Each number is 128 + 32 x the weight over its row's rms, rounded and kept within 0 to 255. Layers, rows and columns count from 0. The size above them is the row's rms in percent of the matrix's.

# layer 2 attention query, 256x256, rms 0.0595, rows 232-251, columns 128-159
size [ 99  94  99  95  98  99  99 100 100  85 103 102  97  95 101  94  92 106  93  99]
[[146 157 138 181 133 105 119 147 128 102 155 141 177  92 119 145 127 106 153 120  95 104 104  68 155 219 111  84 140 133 125 186]
 [127 132 209 133  85 181 192  48 113 171  81 104  74 159  79 128 122 128 105  48 179  86 160 141  88 129 137 117 175 163 162 113]
 [146 113 183 123 107 155 163 103 185 154  76 149 116 133 142 111  95 153  97 118 107  59 165 128  90 125 191 128 147 170 106 158]
 [111 161 151 127 134 142 185  68  98 142 124  95 167 114 123 140 142 118 137 131 130  68 112 129 148 134 128 104 180 118 185 102]
 [126 115 132  71  89 158 124  98 131 127 138 111 164 160 142 102 137 132 173  81 218 113 183 140 114  99 166 137  89 146 113  90]
 [118 180 188 101 110 137 190 137 129 103 133 109  91 143  86 125 162 131 118 172 140 133 131 107 129 141  88 157 119 148 145  94]
 [194 122 130 104 154 146  78  47 179 143  98 115  90 163 157 128 171 175 181 127  87  88 127 102  91 130 131  87 132 176 115 141]
 [162  69  76 117 198 133 144 120 140 130 141 166 140  75 142 133 183 138 125 133  97 158 174 151 138 159 132 126 143 125 138 116]
 [195  36 100 157 170 196 139 115 151 119  79 178 121 118 103 140 129 132 128  35 106 145 101 107  84 147 137  68 128 152  74 143]
 [153 112  90 166 130 156 164 104 157 101  92  85 116 100 152 157 164 125 166  91 102 185 130 133 102 127 135  85 131 166 114 115]
 [140 115 116 148 134 148  94 135 134 105 107 122  70 105  56 102 129 146 172 182  57 117 119 112  87 154  83  95 116 155 106  96]
 [176 162 150 140 171 115 114  68 104 164 112 127 104 138 165 141 143 152  92 112 183  62 121  98  82  81 123 181 166  80  78 136]
 [119  77 167 172 144 131 179 102  90 143 161 168 160 193 129 125  60 137 131 112 114  86 154 120 166 125 128  54 116 119 106 151]
 [111 153 130 106  90  88 153 112 161 113 147  89 131 127  39 127 181 100 168 141 122 110 181 150 186 137  75 180 122 107 149 107]
 [ 98  80 115 173 124 139 121 174  95  97 140 138 145 150 126 135 117 139  72  86 121 180 174 164 157 143 134 117 111  89 144 176]
 [ 77  97  96 145 142 117 132 147 125 159 177 132 173 132 134  95 162  88 132 156 165 109 162 105 174 172 180 139 124  70 154 180]
 [130 113 101 110 126 130  85 154  88  90 108 166 110 112  98 128 125 142 134  83  57 126 113 147 128 139 191 167  90  88 123 138]
 [110  97 102  58 108 116 103 117  99 163 118 128 157  62 115  79 117 189 120 168  89 119  87 153  91 198 133 180 124 122 176 178]
 [171  73 134 120  87  78 181 145  90 117 121 157 152  80 138 133 112  97 112 102 131 141  89 135 161 167 167 125 134 149 153 167]
 [ 83 134 148 110 152 137 132 142 155 142 149 127 149 108 148 129  72 108 127 123  96  84 140 116 151 126 131 137 147 104  85 120]]
# layer 2 attention key, 256x256, rms 0.0594, rows 232-251, columns 128-159
size [100  93  95  96  96  99  95 100  99  86 102  99  96  94 103  94  96 107  93 100]
[[114  94 104 103 128 144 183 139 110 122 128 147 150 100 121 127  70 156 146 164 187 186 122 213 103 125 112 142 153 131  99  72]
 [114 119  68 125 141  99  52 141 112 114  79 153 149 130 129 140 112 153 157 144  98 127 156  76 178 171 113 144 129  65 145 211]
 [150 121  91 179 105  94  75 179 105 107 127 134 138 162 133 159 172  95 171 120 173 169 131 104 169 139 130 179  96  92  86 160]
 [ 86 119  92 108 129  81  82 170 156 127 128 117 124  93  56 117 107 109 114 211 154 143  91 153 127 119  91 205  80 164 126 135]
 [164 191  75 183 147  91 142 104 151 149 122 145 129  81 141 151 100 138 153 199  75 114 125 108 108 114  80 151  66  99 133 170]
 [136 149  99 125 146 158 122 141  71 104 135 157 160  99  91 113  82 178 177 105  85  78 156 138  87 117 140  83 152  73 140  85]
 [ 87 129 171 202  90 118  85 125 146 132 143 107 162 133 125 136 119  58  54 118 194 184 102  99 165 129 124 177 130 133 134 158]
 [ 90 190 112 152 108 154  53 133 123 156 162 134 101 170  85  85 132 105 157 108  67 144  83 134 110  76 155 129 126  98  97 137]
 [ 90 196 103 115 131 121  98 110 105 184 145 141 135 127 143  89  66 134  86 165 103 148 118 188 121 110 178 175 130  99  81 163]
 [129 113 117 116 105 149 123 142 103 184 215 164  91 110 127 161 130  84 147 140 149 211 166 115 102 130 131 128 114 119 137 137]
 [126 187 147 113 111 153 183 156 165 111 129 134 202 150 131 160 130 126 139 118 158 165 112 116 114  96 161 131 180  98 148 118]
 [110 204  77 103  73 126 107 156 129  87 157  93 149 152  76  84 115 146 118 155 171 181 119 129 195 161 150  63  93 112 181 156]
 [184 122  96 110 137 170 138 159  87 116 106 169 124 120 131 112 149 150 119 132 182 114 118 159 145 137 172 161 152 133  87 148]
 [110 113 169 122 185 153 144 136 103 151  99 102 127  81 164  97  99 149 111 124 116 128 106 129  96 120  95 126 157 160 185 116]
 [142 185 168  84 128 137 114 130 134 143 138 122 162 157 160 136 209 140 165 108 113  80 109  85 126 167 135 151 154 180 145  86]
 [130 191 131 112 172  89 166  95 103 114  77  83 109 111 184 129  77 159  97 177 125  83 146 136 125 134  71 161 132 136 138 170]
 [123 112 140 115 155 163 131  92 152 114 202  89 102 154 126 169 138 107  65 139 123 126 138 121 110  95  54 146 160 155 160 149]
 [110 165 164 182 140 180 117 140 154 113  99  99 102  92 172 137 184  89 153 119 198 127 173 144 145 110 116  42 121 114 143 143]
 [186 194  84 182 171 165 106 176  84 143 168 155  90 110  93 118 110 131 172 121 118 104 135 162 115 126  70 155 161 119  80 114]
 [119 178 126 163 137  87  96 120 109 157 153  68 123 135 148 117 111 116  88 140 204 120 157 120 125 154 129 122  87 112 104 133]]